Weights of a small GPT-style language model, trained from scratch on English Wikipedia: tied embeddings.
Each number is 128 + 32 x the weight over its row's rms, rounded and kept within 0 to 255. Layers, rows and columns count from 0. Numbers have three digits each. The size before them is the row's rms in percent of the matrix's.

# layer 7 MLP up, 1536x384, rms 0.0665, rows 653-707, columns 0-127
100:129094135134171170073100092102134136115139076074138111115159124149149175149163111107195117118127099192062184112126148185106158111161141165140133116110131157088200067209107146106124171185137098114141133099097163104152133131204109102125130088053167094162100140110113120197103114128117110108184143177091127091173109120145106137117104130126069116136128128155048185111165067131122024142105
104:120132165157156126146117128077100112130166093095142176135146123123136134163138136128101149182144123149085083120135111085125186137104174156158055128082101147033157180177129140117056098176096080109182171086144106161127135129160074198119137117139138168092133104149106144162135173157147142093157124094153175157147148110151139110204112130119095179101118153127113100133127080039052122091163
098:115147146132158154128126121170111202137142076141149110111130067122097140051153196194091110140096177097116158158144121160124125094128131054124159103200121110104136131069183150087121213107155127152130148105142101146163170105161102089155081171148119088180151152118142118178141125089180144101129111110103124118132059137137100125079121133115084118104057124119111092155168101135116122122101
107:125155140127165074152092099105094074075103050116133136129089146091147177131079070149160131125096165136161106156123130136209127110162158091123092106134176113136153089129110190172101134138045106148147162128106085138134123101161103133161139164138125103127155126157107125147165118118098113106114109153083177112185152120150137168164156072090147133188120131127172169193117106156124143158135
102:196151102140162137115135120115098078065160130120091142091101121064117166162154149138177140091123166115113125114181149125121127112169083128172149135121086180122097184155123110154095163135083145150193100123130121111150115088155091111120074127107163167102086115032149156154081148100192075139094131171165101114152108134062152083155149108142112101111085131096151146225190179116137105122110
099:167153164123157145120130111154174068136136187095172119115110112177162115181150147112097094109157135146116150156168142138184114163107228033133158059093091150111101131166144145172123146131126142156100102154103108125163107116149110108144133103169087106143125157135064082169108172115100153183127219102077209141153127134079150054107130155145133140192132169075126114132129149098081142075184
107:126127133082122203111124106131109137113089096122134131139142097110122113107161183147059172138165137109197146129107096138113154070134118175153149119115108158118097118172126106118130062067072145156102150154103129148137148128129092113090108172050125134136146139116098184122175110115128096116154111168166163135143112156158163114157184145172106096143135112142182106105086125129079109174125
098:144128045145131115056171104127076138129171149161091131135177129133105139144152149128130165125128085150147171090131093116145170141087094158113107113138087142124108128129130150153099101156132183120134093070150136118066151117143137138144102153163186109112175163107140126104091087117150129114129108144127151119021111091130122087037107128120131096099125122130159188089177170116162127092137
101:158128124100115144122093103114140156129113100145091095119133165186171094133146159115146068161083145105145138073115128192125118189117122099075132148149148144107125129075148140131072151140134151106069173070129138075091135116118143113153149076123139137147103087102096140151136108124119119074182115174103122082133156115134067155081107198167128173121095113139101092131127108151102090086151
095:178092096111075082093088058146173103117129105113126133089163057170133116123130100119152147139089140167160109135143150096084147129189113144113112099120071091149139089116073087121103123081161078145134111144170168122163119136144120083125186110097061074171067100063121134071066115101123152078188157133119110158140094107109102150190103112101133140143100151156151118152123177159073186122130
106:097141132090108151147125178129104131051159113069140116176078197171157089137125137110091105167138083084138170091121111196107145101138067161114060125126153094112172149134164150080131111123139168091116115128122141133098093142130138062158094121086109139137143087131181157067111108128156117083128208149154165163123110101070179142100155108144190072170153099148116147096165166139165192116097
096:138134116130134083101058123103121130114169117165143132165089134217124152137142091173126106138087182158083094227132111113153122140054115165083040173092136110112110065140142115125051163131151129132065094146127118071118108124116136146090163125102145167115125094157114157156118117113174088151117157113070175127157147148099129133142115120127109160162147122140120088166183150111115155100113
085:113153164133122130169069128129025111102097159154161173142128146096109061185100122203106140130109130129131131140109121118137149178130089142102123058104128130130127071125098194110137104154141108116161155147179118134164138130147103076140152149148092107146112076147103083131096170132082138081155141132183170119089056087113110123128116132139103118145085134117140125146176179114195116122165
094:097176074176158150142171174114141115108130113090088180109137121135121142131211145122111116123171165168133117152152147158165104164140144131077147121146081110154188090146138160132112123153097099127155192130153163113140063105151145156099133108155168118113072143129111143117116175152102169113161119097170052135085115115145109201095165143143098062155111126151113138117127125119131170160108
104:184111162098173162065141122140129123097115109160130205068110097165113086176130183104168112149175130132125128151064105155124122138129167126063162141166127094105100087149098092177139117138095115128165109112100139112174102181147109075117143130163090118082181165128073149123133147105085124131120118101153119182074126211090138170101108093087093156111121131130115094120158184131101101124138
103:114113112125049175157146109100152133190131119148108163074127142159142140110098159121146084149135190173107152108148121124107098128186174052160038112087119107158202100109122113153115136191086096121130097148077096112176141126138156153176179135137133106127183149112121082159069156206131133152072121153097160138101074182129131074107106131148111146160124206162103121134127128122172138137084
094:103174123158170159170122098084117150109160114134139088123100095112174125085185088138154077192120162112125143127103122105213137122130149094119098114088130187113137063185179192099132138106120214111125124174135127102164062176108146148164172197096136074140087119147182096120182147131155127117134148117132148094107134092155121149130136135107148125099168077099114164140107145148093093064122
100:122158073093137080127104127125156126197140089168110138141164151127109094114163148182105129122145158093118106043163105106156153130122113152135135117158085093072110093121153156140150168134171131136061138119092167079075148139134086100142131160196132161079167096134123183114045053111154168117131113189126129082085105128173156127115147128197095085091106103099170095190129142170079097137124
095:100123083161102099140125134141106170084060081134093140170117126139141135108095110102125066108157103084099117100139119174110065150113105162128100176146151088165125192143110126115155128082100097103141114111069135147144083112149115030124139111056124144096121123118124155082116092131144234109122135148046130146078110086127172090105113119131090152129106123081162126187156134126106098182115
086:148138142122199156156096130108078098106124110091138109129122114033120132125082157106125210136108142135192115107150073099072141144149156147125106124180149135118035089125136147127180107140118116133097117189141096149161138137141067112152140108149115192093118140137122091116130158109054123145116162159063149124129126161168191083098141164112126132137121185153136100127171145097106172087165
097:133181132147124189099061129135105115102150156130110183116103081128089126142153128106106169163102068117134177131181132195094120128102128142149122160065144132090147119061130098110121138112186117169153077125097151158103135125164110134191058074075092142099155170086098137191066080135137120085136074142119121083104073127138104103174154098148072150110132131105162120086173134116090106137166
107:195160121090151089166162148136099129139144102166109124092189136152100046147157099126127130085122151162155178099170172118140167148133149134147143105151108117135126154175102135113109142136116079091095100102086166090127125140122094109149128125117183186109190142131158108073168188064088173130118196161116133083104102132113140187108053095107147135111127187111160129106210132152164124143155
101:182135106152096089110133141103087086126157110143145121108193119123111117109094117183126110123147081202098133150151166090130118135102114115166136100109131156155120064097096134079114093105062099133181078152138138106086142111126088101135108085069165151147146117077101088143130161125153083123105153086063133106097122153123145119119083089135119166152127167136078115207149120059134111161082
097:151143169141054148117124154178114169168144147142101061141081159109134119114089127055149107087152087156122196135067056096178104136149137183154179184135124143135103132124073145159131109157111130129131139080088132109144105118109102145132084141082090083158050170144117093113115136079163127123122094168185173135184135186124040076076144128130100112179160098132131105101084094098185090069139
096:105153150111113113114108149118110124128119130109123165149140153118144150142131094084081130093077130158145108084164123156125097107009175140141127161113092102082162102120069100128164112195128112172131090072138160125132124152145135159119147144141151129159146164111123102064181076080105142157109212177108185125109140095176153102125152174166163123135149077152137135124088152132141126164146
101:131151110110099137191161104144108112106123136158164077130132168111144109110116071157165099117180113099092136158116110109178142096132141097132110118130150131128127144124129126099141133189063141088127095077113222141170145163122110095139147104144132182108086124136182093149096141159075146200119181137094103152096162069157178149113072171135179140092141118115138180121097154183120148092130
096:155108091099085196178149086163102119079117088138121070152155125147128146080102114160084113190094111218131159067148123068123174106140120156140129094139113106099167156135142069146105201078127171132150090094096157175141108132156124155124131134163121136149106110126113134179089084169127142149103147138187130102118109089167110099131114173131095104203080113096155125090117121182158130105133
097:082102186156107097071108116086193096165150153165134127093096177111104193149196144154115146160083160145150140119131134187109161115151124170142151101102120150128137095117143049130112132116115139157159131147113143164150088101133129059093131126094136069166186121147136072151135198121156118145133185126087072150176157151110108103147052125165098100157131123158169107183130070148200161164127
098:161062125145133115146174085131185128098176097115109087133150156163014147196121124114145201183131050126112147140124086142010147165078170165166123149146122139117142167191118152111107100119130125139144107154147093088098104076082098113123154148137087070166139118153124117128152075136103141154151142164110098123141146135177144145200093167092136073113152126087145068097088139127120122115103
095:088167142157110142092147110068109115101180151120126130139178125144133060168151178153113141105138135164074096169131147166128153162092096144082157128133141146104156205082154107119133170177123097122120136109156210097159096146084133121123151108165071050097136157147097163165145195117134073110060140163181121145086128191115136131199068192138108135122111185133087143147137139070104145102123
097:185074172087150176155158121125114099188094109077114095197117158164119059129156106171071152145178084132075148139189139116118118197112146140063082114126129158142074132107143120184140115116146128133139143145122113092099125077175135177101146116057072118178219131096131161224157087186151154082159146076181084121165187081121121140092192121108120117098134142109120152109136101120076115141166
104:133144112116109126180155109098156125137078159105108088105138100142168047137154155162166195144131098106146102087160106119096100129106131147102057175132152148066153210063140095179116149100094151130114126122196078117132128139127119162098180129102110194139126162096124188104071142185107104207127149167111119174138132141149133117091079091163092125114112219106119135149130203118219155074073
106:127110143085126127169105086089086149121097145181155166182100217165097145161104091084099131172136146158119078006154172099167148149188133099087168144132179119148092104097114083146145118097117152129158162146082137091066153069113132082151143117128106098141185210136097106161125148194129137140153127133115118080090071128066110177128104149099130092112094149153148160067152183185161111065126
101:122132073117105106159152111136225146087085119147109159087142138158132117085204124121159105115118053146143195107124197188121152193152160187117140090130089159080111153150164126153136169108176088132108094135105109102146111125152083158145179093153151119083156175123114062143141150138093123120145061086106049150135101118112143122129074131080166144164177110122158102176166087106160079139117
072:167138137099082150197158184149135136175161099119113152141077100119142067116120132120148124088095101116080140097140082138155148103184113121126172164126091096095103165126140141139079139136123078150132212173148133162126122139118116168100126080098217091092109107160143117156143084089204140143114106113164210092077142201177102151093165158163115184155128131134139138160095148124107107158090
106:118133096127133073113091134129121177144069167143116073117148142130079098071064084196082137187127157083171068112076137147132177077111122149088110156098166130152153066132166184112115132157158110110123119139075103098136107152169127082146179126122172131126178156153178184141108163067112129150088102143112101093074131079183153175120123079155119121174102095105164171187118099137103152142119
104:166146153170108120130130111093134149073146092055134123177118155105105143114216142148184131161105128140080147158123146141107133080108104098157173149124151141099152131077135089164089132094155115143138136171120111118148112095174153089063098165051115191160127159185139106108140150105170151115142170102122128093070122151143101128143141152131111131179155130098124153146132149122159120089072
108:120123166125107136170112150175095129159144126099146118138110151108096092130103116152027156106172185075116083089120119138162083158188157103127229141124110137129201129088107143154115098132136136098116089133132130138110139197096140209144119159145117112074141093123147184096103102154169177163119145111151144109093066124083173136155143076072118129161110184098193100155195173186123134128134
108:133150118151154163162117157038106126126082106119129150133116170152104159119085135080155092121123103135184091100093046134133161168102112152103099160092115133123106137071131103142101115051070130113097155141120094175138143090142148178057107112147141081117115167131109144123228164121171104157154126123140117139148148154122119186095134101135146109151122102191086080103134159134103137084165
104:157100124105172140112125098145091158115144121131138093159109091185220129121168150156153129136121107177107148125071165180139132074122094146119112147131150169149107202113111126125105125175107182172109096114110156138128134092103155085090107099086129126125113113188160131169112148172103129169112182152105076064129055115134061103133170084108132122172117107174130116061166137113182141126132
119:161149099137130136116081095110116166160127165126088123137158101102152142103072155150155146118169108165109145121141088179117103104088109110145100148101062172093138115127125077122109199041094129119123173105101118168131177087128079115075103106133129113156096155103126206157161144092115165150131164161106119174148117072161117129062174117200109127107169083142164089107150156118166136109155
103:158127140081144194110098128159137141105146158137118128098181135115117196093108129133138163192115125185111105123146085119079106087150123133126131107128117141147121096156032117132102149109107141104164155090102107156110175106170147162143187104064118140129153166103137081133154074136091194142165109053105137061152102136137183108152069153176110173151124105134173123152145182126077133069090
100:130136104109142097147080050117134135197127103168068111145108088146164131207085140122173210116152158110097075147142097154101125137091148106075116187126059135130111181142131083121090099143145113109106187103114206163103146160097144117180133155080070097083136141150143123140154180180090105093093119134135121092145173142138083132120117149114092147143088167139111137059113105138050141128171
103:118129084128137164159132112131142063162169100172108097123105097122128153056129124108133147203124124176092169079141162142132116143092076108109146180175145060125071137130121109142104121118134105103124092106125211136198142155067100141154163151120167121117145038173171168119128054116154110106145082164124144076118114162135137144129084146134082146141145112174147092102122096149104107140173
102:109108068153115173120125141131160160143158175098121124183128074134171143156158045097169096114134125147120113079153166095090095138126195087140114131161085112109083034099104135131098141131111150134082110126130114143077106107151117140156106125149086065048159101130108204110144121136127164116108150110096153127144085145165178175178150128180071090110159137118182086172145098157089158059134
108:216049169104048152141187103144102133103153167142100150151042132105134087099112119135142121160116106089145144112126153089081054089112134111141164174125136198132140121178128175088088133134108093133199138096134114149168108143037140109185221131176101154131126095133138169147102083090166083149073100155174091174122124108059142179159111128073111109157132132149107155107065115087150122184104
109:099160123133129135121128062082119168130154088121206153090110157149129157131132188109131088098132129141165124094135139131156157167115125133117134166114104089121068113128074107116119114066155144114111076101123111122165106104154158133141099146166096145121164139138100124117162140094122098099132156185081159081152088110147101098156179074124146169177091137099114155121114120106188112119206
097:000093156166195137086126093118120086097103098121172108079182091177125098119159133140105134142122117121149149081125122161132126150118105111140123103072192210178106129151169038128153148149115129163065127088185129055152128117151155155146172148133134155133121102149066111124124154104147100052070125136070109099111165108107063173154109092107122149095126120139114143147088124107114153082107
097:112122142101083094121097134121152119108116106131089172176127136134104085165097065198160158136151132072086134182123092097152122116093121128120178129159127098108119131133173156226131138093120191165162095130104124181130139110106118104064112147182173109148201136180132179121165170139136116078130104156108134113113062092113161066104137183128140157152090057162158122127126113122084090165162
092:103125128159068129192131066096160181163185068081167115176143143121156141093162086150136128112157141112121129121152096045113092091105057200137096143092159127106084173077123192207158171105089113117130160094124132112117067159106067150081125148041125080101116079097105099075103139142145137188082122153153118130069159138115169092135135174111106159194136098102168125146143124177200093066087
099:120075148149126111127130146143108132123126087104146161107149187135045101093088107188095089158116095121129136122151111115146176161087151170120075109135142163115044126148122181153174140120120117136098174102123132137128078086117110123110090210128108130175158137100095121174143098098164119105134140122110138139051173180087168103163099101113140158135183085171113100147165140099130126095093
110:143087121117130095095133153152135141120121126116107161194177130129153173124196106127122082113106107180161100081080155095128081127126078130126132073154085130141099083139130161145151129169088094143094159142117140138124151139155076122138086043133116160076157114070177128131104084196204196157104170151136126135204124134078141140132108174145101153166136147095101145130124123032131118136150
101:130148171131133172186091120168112130160171115114137075123132110086110095131107167126147173115064072176117151108117152168175105131191100098138074149165095065078112065141112210094080165137154058106092167136174135111109174107168084157153151122107134150150154075124153133116104127193161140083135116109136156097066108142091165161141032097172126143156112155169114123107084185167192148087165
092:160105141168140123069105115154105104147128141098049118111130158115149227117129121166162130119134093171136090129140107137120148109094123047152123125130116072154078087158130159102141163084085127107132093119099172106085101142067074125097175113127129121107136133106145090146092107130126165115075126113124124180110133126121153098089148131130110143157134118092109094124179099086163151165147
086:123162113139148129193102110158160149137071158168167184154077083159119110129089152137158123118094151176103141093149127156140119132135114113119132101089157097168134067151159105134173158200119000117096058104083133190145197170122104151108188133131172167148108135130147129154123138150155167184162177150181161138144101137153112114099124103146110137092096071086150067135149144166129119174098
# layer 7 MLP down (transposed), 1536x384, rms 0.0328, rows 653-706, columns 0-127
098:072126113166168154138095088156118125118139147146134158092087157162157095076184119098097168136117123112090140112133162201123180177141073100175127156086117133139126182144147158148148133130121166167182195123147104144095124107122127123139104096155177101132022113101200128096159109172160118142119118110144056085137136114139086154131145078188091121140188129134113094150108076145170121157128
105:137140127071134106152166171129140145078173170139077096179193105158122120152188132153188099094066123152074161173104181129160125198096153121159110139138112098134138102163174127155100071135095122091161097116093144130138112134183132122087098138141093195049188137141134122138164117132124155139126144130059114095111129123152121110089045097105115162113128158080163106158075115151167144168134
095:106119095116135140132072111126079111151145203216145112147134177168113083127135142146117114151136149101138154134157137117153123107106082156048190129164181085128120133191179125087119133148112146142093110148114119139028135148104146135079160143181164155135128179155128146165058100126140078130151122110138124140099163125074111051099164117076113092118174109093127100141151155100104121128177
109:141170108127136130165162151137102128077145092167136214086121081133145076156130145133081131143142164155186127111156135112146166137165161101114126138184157153143111095163172136135153182118085067112055185121113104091112097155141138124185114101131132139164101150154051123135128055127169123151107114116141090105110165127099071109136187093132124165173146189097142137126122074143104114076083
097:111102055126173135122163137108154102084085096141117118130119114105098137104136131108170147122114158136134140165061070118159085102115120168160144095137169098144120128129139086119182098135106118155140117102155098170155170148171072133149174084121103115168107102152108155116095138117092098140174141111100128072091164178134207133181180135149089098147185095105099161133135143078146176067131
096:108237127159146171114108126086124152132123159173101109152138115070084081167068140149119079100160109113119174157115119118131182079092182156088108145154138155124088091096093124098159116088142210093093138155081122138076085149162141109154096135119097109113143099118132172084144162204092182126143150142137121144166194143115072128084110091088174098134145109150156109019161090143156086140095
095:053127138068150162125098116126095120073150092112117125051167184130195180045118201112099148099135110107124153087169131157115094146127110179131116136130151130137127129144131161153156167127130115113167181135199104150108157143101038160139104143163118135151186101083113117062116083141139104112146136102134127123134132112147117116140139169118099173068100091178210143097096117156144120156101
098:043132117168130156123151114201099106158077121133111181101088139134095144135102092089157150135121112099087105092088111123128200120152187127126115168102113160102145174121150124118172094137125137155128108139105112141156131157115081108088158087114135201175116126148138122094176171161107078163191131137164122087068181158110114078130114144141187146106068140167128130136164084113095110158125
097:144134081137141091078181148095138165127155123159147090161184096095160145123056150138139168082119111091139150150087090092134149133103071130094096151100112135121064177125103161111121115160057077167169114184138134127105134138069099068091124134195082106119180129079119112148152082120169075151121121156160132131144153102098125143158124103100095132138047137126141116124075128155118051174134
099:174104188124073108182113168081143121178148135055129180091118140133116134124146124098125078165150148093151151047162155147180104114135084144121113079103125071153119088118159105100146159153130110149133168112160172112141113162134150111123080201100129097112145148114063121127102156070095106165080131120132180119119148200142139102135178092108080120146164162115189117172162167132106127094117
103:081146118142193101112151150114105128101119127203141156075149112080184053116154165132204147140110100092138100109079162129108149155096064121149070086085147084127079178117101114147127092092131137156142154131088089155134137138142075169190113079113126058130057106101166100128142088130148110166130110097116119120104158084163170182116145084139121076132156117168134102123149157125178096122118
101:084087196135146145085095144107125126125113107140137115114124170114135190090177154095164119097133088070127160150087086137115181191101160108150095124125120159088138116181108135089145194139112147158136160146199141075130125106088103177143170103093155130184144137164130165109063111156111153140181107127109071143126135080044089071171110079181180104249173194141153168099162165103126134146123
097:153148129130065134070119166085124121111131147182183115093128119105186094079188221118137138122110118151104075155155092115081115092115078100119091114146155136134090145143147090114134158096178117116132093142103115104160143164102163154139122131157130148132086111073158116119144079064098150148076102132148181156151117157107056078118110148179122097144131140106146143058109163067140095092195
104:169167069119167109072097183089138153094104111103148130122122155115095134163096097083074145121118128095166085156131175169106120117096120135143112121107120155174159087134133118168123127084160137206102148146134159161108152143162152123093163128198129129126067179128064156083149183143136103047066104160147061123181100069118071112155113071078146126119066143101150121186111167097140060085107
098:116122117126122114143102099109073102147173144099183200089189118146106105129178137162146135116080157134080084198151127166122112123089147177115155058148108119138058133109134150163106126149105052111126092121081180197123095088112100178142102078098112163125119096139201147109127103155105187100089114121115114141111163110137134091128123138082083180147138134085094099150128109130074089092117
095:059105099075159122116096134121094186161131158242161127114146089126121135121141162121189173151116128084164113098136133117116120123091178124178122144152079109097164139118156121127137095149083114123068178136118144196149117128112146126108123121166131167066116068151146129187166171171161102075184144097109126208161114114154144137121130140053118104099116171143092199171127137146078130158158
094:104127118074119129132158128100133098112069113092116141112049100164131100108122129084103168124124111094104154180153168154147127088085127099146158129118108183111178140077091148093136130099146090169099126175191098151121132181155173168126129169175107125111096030043137105102187153135164130056131054072124136157176105155093169230151174098109127103152148158107130110125089136117174113166118
096:111140094136103169080078107127115135123113137155187119130124139186096146108130101139092101111117139092160124095112124115142141121120085109103087124171147155156079119181149061104123073065140175159113175158147082143153127144139046152136126076103144128141171122222139117105143118152088143120166089171114107105092135124186084132121127229121102126175187144171158088133155101083175136145110
096:168196103059100154152142146151172061145155135100126147120135083108070061107134125129141077132181191161188108123106119142149135119140116107167117144159124118110157160181157120115124112125040125101151114137111145165110129106103172156125108096142180106112169108151151118093112089200143152110106137090118142163123142143153142153139153124092124139162149134100155146120099142138117139178121
097:137177135159123128092167157123133092132150096057117104114108169102139186101148142126118149167110143166078143058138157126143116095137085160224110154167152137141114043141135154132146086121158138091142146109105191108090119155123168155066056114150122128125084108163192129156169158215121144103118122167138116123119180126137171087115152124117124097157174106198093070093128133133094183107038
088:105059091082115172079132044133082162147087192164093191184138088116131074138088105127100135135097111155117165157126149234180098140153116053129127128140107157090115134146156085068116143063110156150038103096152099087148072135135145130118121147125112151146154117112170098121122057126190112139129186109191168136136106150100120127133133113117169103093118115133149128093173142169130101094181
114:115124060108147142083187136146143151135097125090144073126115164128126133185102108072104114167121140090116136092156123086152063118141117178201083120082160127133114122171095115107129140108131131149040128079143115173077159146135170116145124167114179129108169143127165090095085133099161122135078093113103165174140155111108175204153130185153171094161176175154145109127127122168107116124073
098:128103067133136126113061125147169100141123092167128161135145076163138115121112116096114192089144136167122185099126195103146116188149084121196107110091210141177163183078183092080117163166126115131147136137161129166082118113192084129104133139115084148092116151175109160136116068118107159090086105175112119111073110129144123143139138179138130121096148109080128133110151140132092158150157
080:086163121141081155077112107099073138109056102088152079155141083104087101150094177132129091138105157144124178110133064187204096136173107143097121180084074114117111123144080142183063110137086114157102143114108130135085123143145150149074161116105136082113142134112143093119157150169155169129158157157110155144174130147139174167121084122066118172116151129116117166130107048161142132142191
100:086128128182083147115049070178117097113096154176197148095058121108152107103155166102124115094175112110164120118053187145104146124123058116145168067121116193162180151165142173110200073191156130121167102154134072177139071066102149127145123125153144087145108155082128123100141137121138070116163072104122117157129178070087105109122143127101113116103123120117187088133091151142123086093140
094:129120144123138156150138147113154067176127155144097086161154124153139123166120137185184112136185118069140174164105112142168147098116145142147108130090143118149140122155178110127080183085164082121205105131097087158096219146073112195146165128136072106156127170139153137156133041145054139180143108164088160192119135122122133157121141142120140063100199126128154144165170110123090109185129
100:083098100119162120136133148121152164119087106098121090149152129027162115106085107153097128100125169100159166129070137153082131111104138173177124064164090137132140142158130116151134106059129204140118068165142114136126178115069176114105135185176153215208191097113143107181159105206126087117101090133145167159129142114181135110164099087077176141074111117155102138124084133124113092152212
099:069174114098110019093138149158180098108115147148128096102138139151109171120161162109130104247137148168200089160110092130120188110121108132127115151124134169123120079108092095136108103098083098134158161124100105196153086148080142151156099108114153087071196075150180120155139098150136122197135118178166138138114195132128111144132122066107105119182102151117151169103131161121039062123150
092:137168164087118127111097153116119138111129150085096127108159102082042141137137127109126106174161160121122177111119126158163122166150174106148147121121055128088199091067119166018072100138137117127128133131123126120100129110207109154150102132120128125091152175137151157112151110147130178073095149133091150098097086129098129172112139129149167115176149101064160192146156144105132125099077
093:075116185059167157114204089187144181153172182144152144162145090117157136122205103120095105135181133180127081125075129138119044151111117167170123101061105145136109148213130120130143104156077100172163108145132086104156197156125102110106195108156110153115118070160098144094164193103085147159049123108135160159151133118137106156167181149088176113133115073107138113108062102104187134140138
095:118123122124121118125090135113178117179144119151119160156075206156096163101133111083117110134107145111087099140096153175135098151183174154125118129135140126137101143138092104072150155108132170147109118149091110123145192072153134130160100128141148130123111131107106137039128138091182143116093116116135142155143154119206180144175109133140033187121157133132083125165130082122105120133126
094:065120123135144146135106191138114095170144080108107129108118184059168083071132110142201108055163156118115162094082109116135133111160110074123127165094134105116136115137104108084131128124079145196069144150095128139132107138189075146138113057107144119162170120132104122118123073178127067142146155160115110104138132188117100123127175149135137147150122132141195113108197064096147103069145
095:107097132125154118127144174163129138116123124093134143064142129132114116165093080096103163143126112084068159144135109108115133094154158175083053113128158171146152108167092077112133140151121126108090148152086148126128160094071115142208070182126191110080125199108135093127144178069139108163102119142145113090126117200197185179076068077136114155108155153114160113099165144133138084155064
102:117059085139111124158147148162093108076094124099136107108092056133129119153161137124221156131180158120138134165135098119164144120183124156123127182106141019130125140135080094142098129123144095066131143093154145145146164107129178104137107119132133183095084076108110130131157084144135153139093074133175123131097096104136141218157143133115096155130151068119090143083084147148112076172115
095:119106104147126074088064138129112165131142160106139085155185150152102190097159172137069090148122207107149158196134135123094132107109183145151143125150179125072184140110114121130144116182127065166108075088134096091170115109131142127188159136120077158146133137128169135173124151124113126112144146126155144125172143139090165125207117169122083083103120162116156098091170150198076138151160
100:154188126179141148047107148081136115145149102106151114100072121142168157152125154141088100140133128141156130115138132119088173162189146116175150138140101131149059125132146116144084097070079115124134170097151107143129104140137150180180132125104128139129163147131099142164123092097138171088154071133143145151092069145159104096158144155117179086118132166160130098127099123112062137127165
096:175045125145132122144128164131118161153175173159113091056094063183115102211163121163118188136133189126115099121101144173114135107158118082123137102110141073104158079141182102209198099122124139166070142144169109083113090167070139175153115101100109147117155098140159111092165168153138156090120102085138134123169136111098093147104127181136113104141158109123089120125135144199128077164135
102:143073080135102111138099164155050169132114159158141148101117109173126137098131134200167162115154184098169162093129087133120112156134172158067163101128164137103125070148089120113114090170126084077145120089144146106112151189141141096178100139120128101081193102101108077060138135146136143169111148082141126137128145128122173132072117116110121116176161113139133101182149203169136131146125
107:176131141126182076156137138085052174113189165160135151173149138107109103094119116119110118066157072124146109095114126104075129146073132156153142124107091122132104137105138089124163096101130163139053140126071081124135118111130138133166119132049116153120113131166126107109168159147141089136119120147088145103128094101150133147117164173182106198175039128110101081104115113102163109125157
103:130135100120174150192110134177108129134128096120134116171087190140116161112124145184126124116144098150062132114130079131198161112095177139127141108115136098106109074117107177110147112102132086144143110113087135120122141139095087178137172078101153136149138135187141107098181179120183131167091136174114136115188143107125056132084112089160152130189076112120131125128162110098113119110140
107:134091129140036107135174129145172142093118131146168140118092132086139075119111137158081145158145076137134115122076147133127117095082161097191147181145132132162120101118204146108111140148128182143172132137176089077112152131135198149175100091096118160132200101132144120079185139132108183125068094162136061186150095083146065148133105150130131159081086183107110147144159149151117204067184
096:113118135118129164103118131139152087105168142192145118158195141108094153120168145101106067128156134119101139131167138085092092116088095110137097147088089154153114069136129113100074160094109065072110213115157140111129097118192114157160134123074126166210073094069130083135138155084169115090081126134083120132181173126114126156192119111137089135137097072100119127148145098138141115114104
095:074150172095115126094134184119153155122117147111117103189088173086128138121153153166144085161139114141133149093118117145170119161137196093207122092117147115107152129157080135115137109116151138162230060173106128098166066102158125144177155095140166137125125122142120122100140122155122152111148120120098181130097099133129106110134172059134118123143184166127115121150129079110084104105119
098:160066150066149175143181162119125098077161096226199126108069148149109143079191140112113155147152086114156153114095184124109162155122124110126137142152162131126109193159191105145122089061184111121106157160098093152140075160110189067132085082132178128171128112098093130120163119131180077123125157125148087170144151164114058131130128115120118155105158099130086075118135085155099097138113
100:125142106159109127148106131150184145136092112152161107114150115131118096097077112136155127128118158120084177109150123088165104098101100116106067143108140107015149132196068118138124069099158146087129123111163102156119153092143129135139151084135114155100159100158094162076134163125110123084127160135144163127158095119098095140110145125146102184134135104217221119077160139087157180085112
101:130098111092121146139107158113158097114100094116103141165052175097165110122156149105199139110081128114121145143109096133182087127119113191120144107057084117190151164137124191143123116132050126148176122143069143126163120135134147121156170157168103165142176043101132157105124119143128116111061099140156155105118145125074140162172188104110101190159104145134160105131078120117120105141080
104:098122149086125151109120186062150126160182060172101081122128084109102157146163122104143118128113073130135159094151165144163123112085156176125099118152139090124167070105115085114077119117140176119163130130160086164137104151153144149095181149122049137105153112097124188059102201103121111184135102128128138156084126148100110175123080126109093129156125204139123143138161118095170108088108
093:085112103150144094127125135092137128082078157109089125109134164122135093080143128172090192110134120160129131137144184131105153126080156140134121169116153159181135142062184128095157126137134115155126138132112122067151083136100114119104115186123129105151096156172138148097066147149109195142135108102101138144169131101096084118110086154104073151129099119112131098110154124204186154143109
104:146081124072136106133105140134090150164089096170101155136105124208170175113093133171088145143091131130101126124180133073128128141169145198163138177113155155121157143147055084070119145094108098106075142126100087128134097127129078156148118122107152132149112154125165131159140148148162082150125159134104179081126167080093117144103178101113121154104136140163126129141129114092171111146067
098:111134140144105157113119093111154118078110132170164107142142102137076072135099095139154121128152095147154140126120133144095152129122126164103124134068099073141120091122147111168115074141152173090143086157109105132122098138122091104120144117091123161134115115131170140134137202137130189079145150165140156146167114161190145151121068089109104098092138138152116131103156152130129140097164
101:181149163192103135116119129126114078105127054118162098110091136119123104128105113134161125162125135097149106172173182049101124111119123165138071098139140120119119044183149115100171137145142175124100110138118160166102147162152094100113158108069133114105152149121182097125135112141161123137164186089128097133106148181085175114198117116107088141119117127116200102068125082134068096097103
102:161129049106151237098172178113049118118151113106092095160126142160100119105126136100119149088095123092123208128161132126144070130061124131177103101170097174128104179101105092099142172118137097119107056113093158181102148132174106128150106148077101146114166150075137160119156117135156133141159085113042142145148161131132108083077085140084132119132095149158158144065131130043126195105125
100:152138131124137106115078120134173196127183067171120149175140077109146128093160126122105124096162090119106144181136139131119135137146197078109073084094132107155037091107109143158122163111129119150076155163205128128124078122141139142163100102101179170157096095156133117109162178076085036050113079151219118110087178086133094144174119110122140078134088080147056029101116134132100134139137
099:159124107152124138164108132174118133148044088104111093149128162164091157097146128084163128140083057091106133097112157107103096100070116130133137120152081144117110130142173152090172102130070109070127132137155174169156117073070112215120091171201116092147193127122135144162151140145159089153101118132108110057137130131129180128138097146127147100163153098122067116072151106115072181082135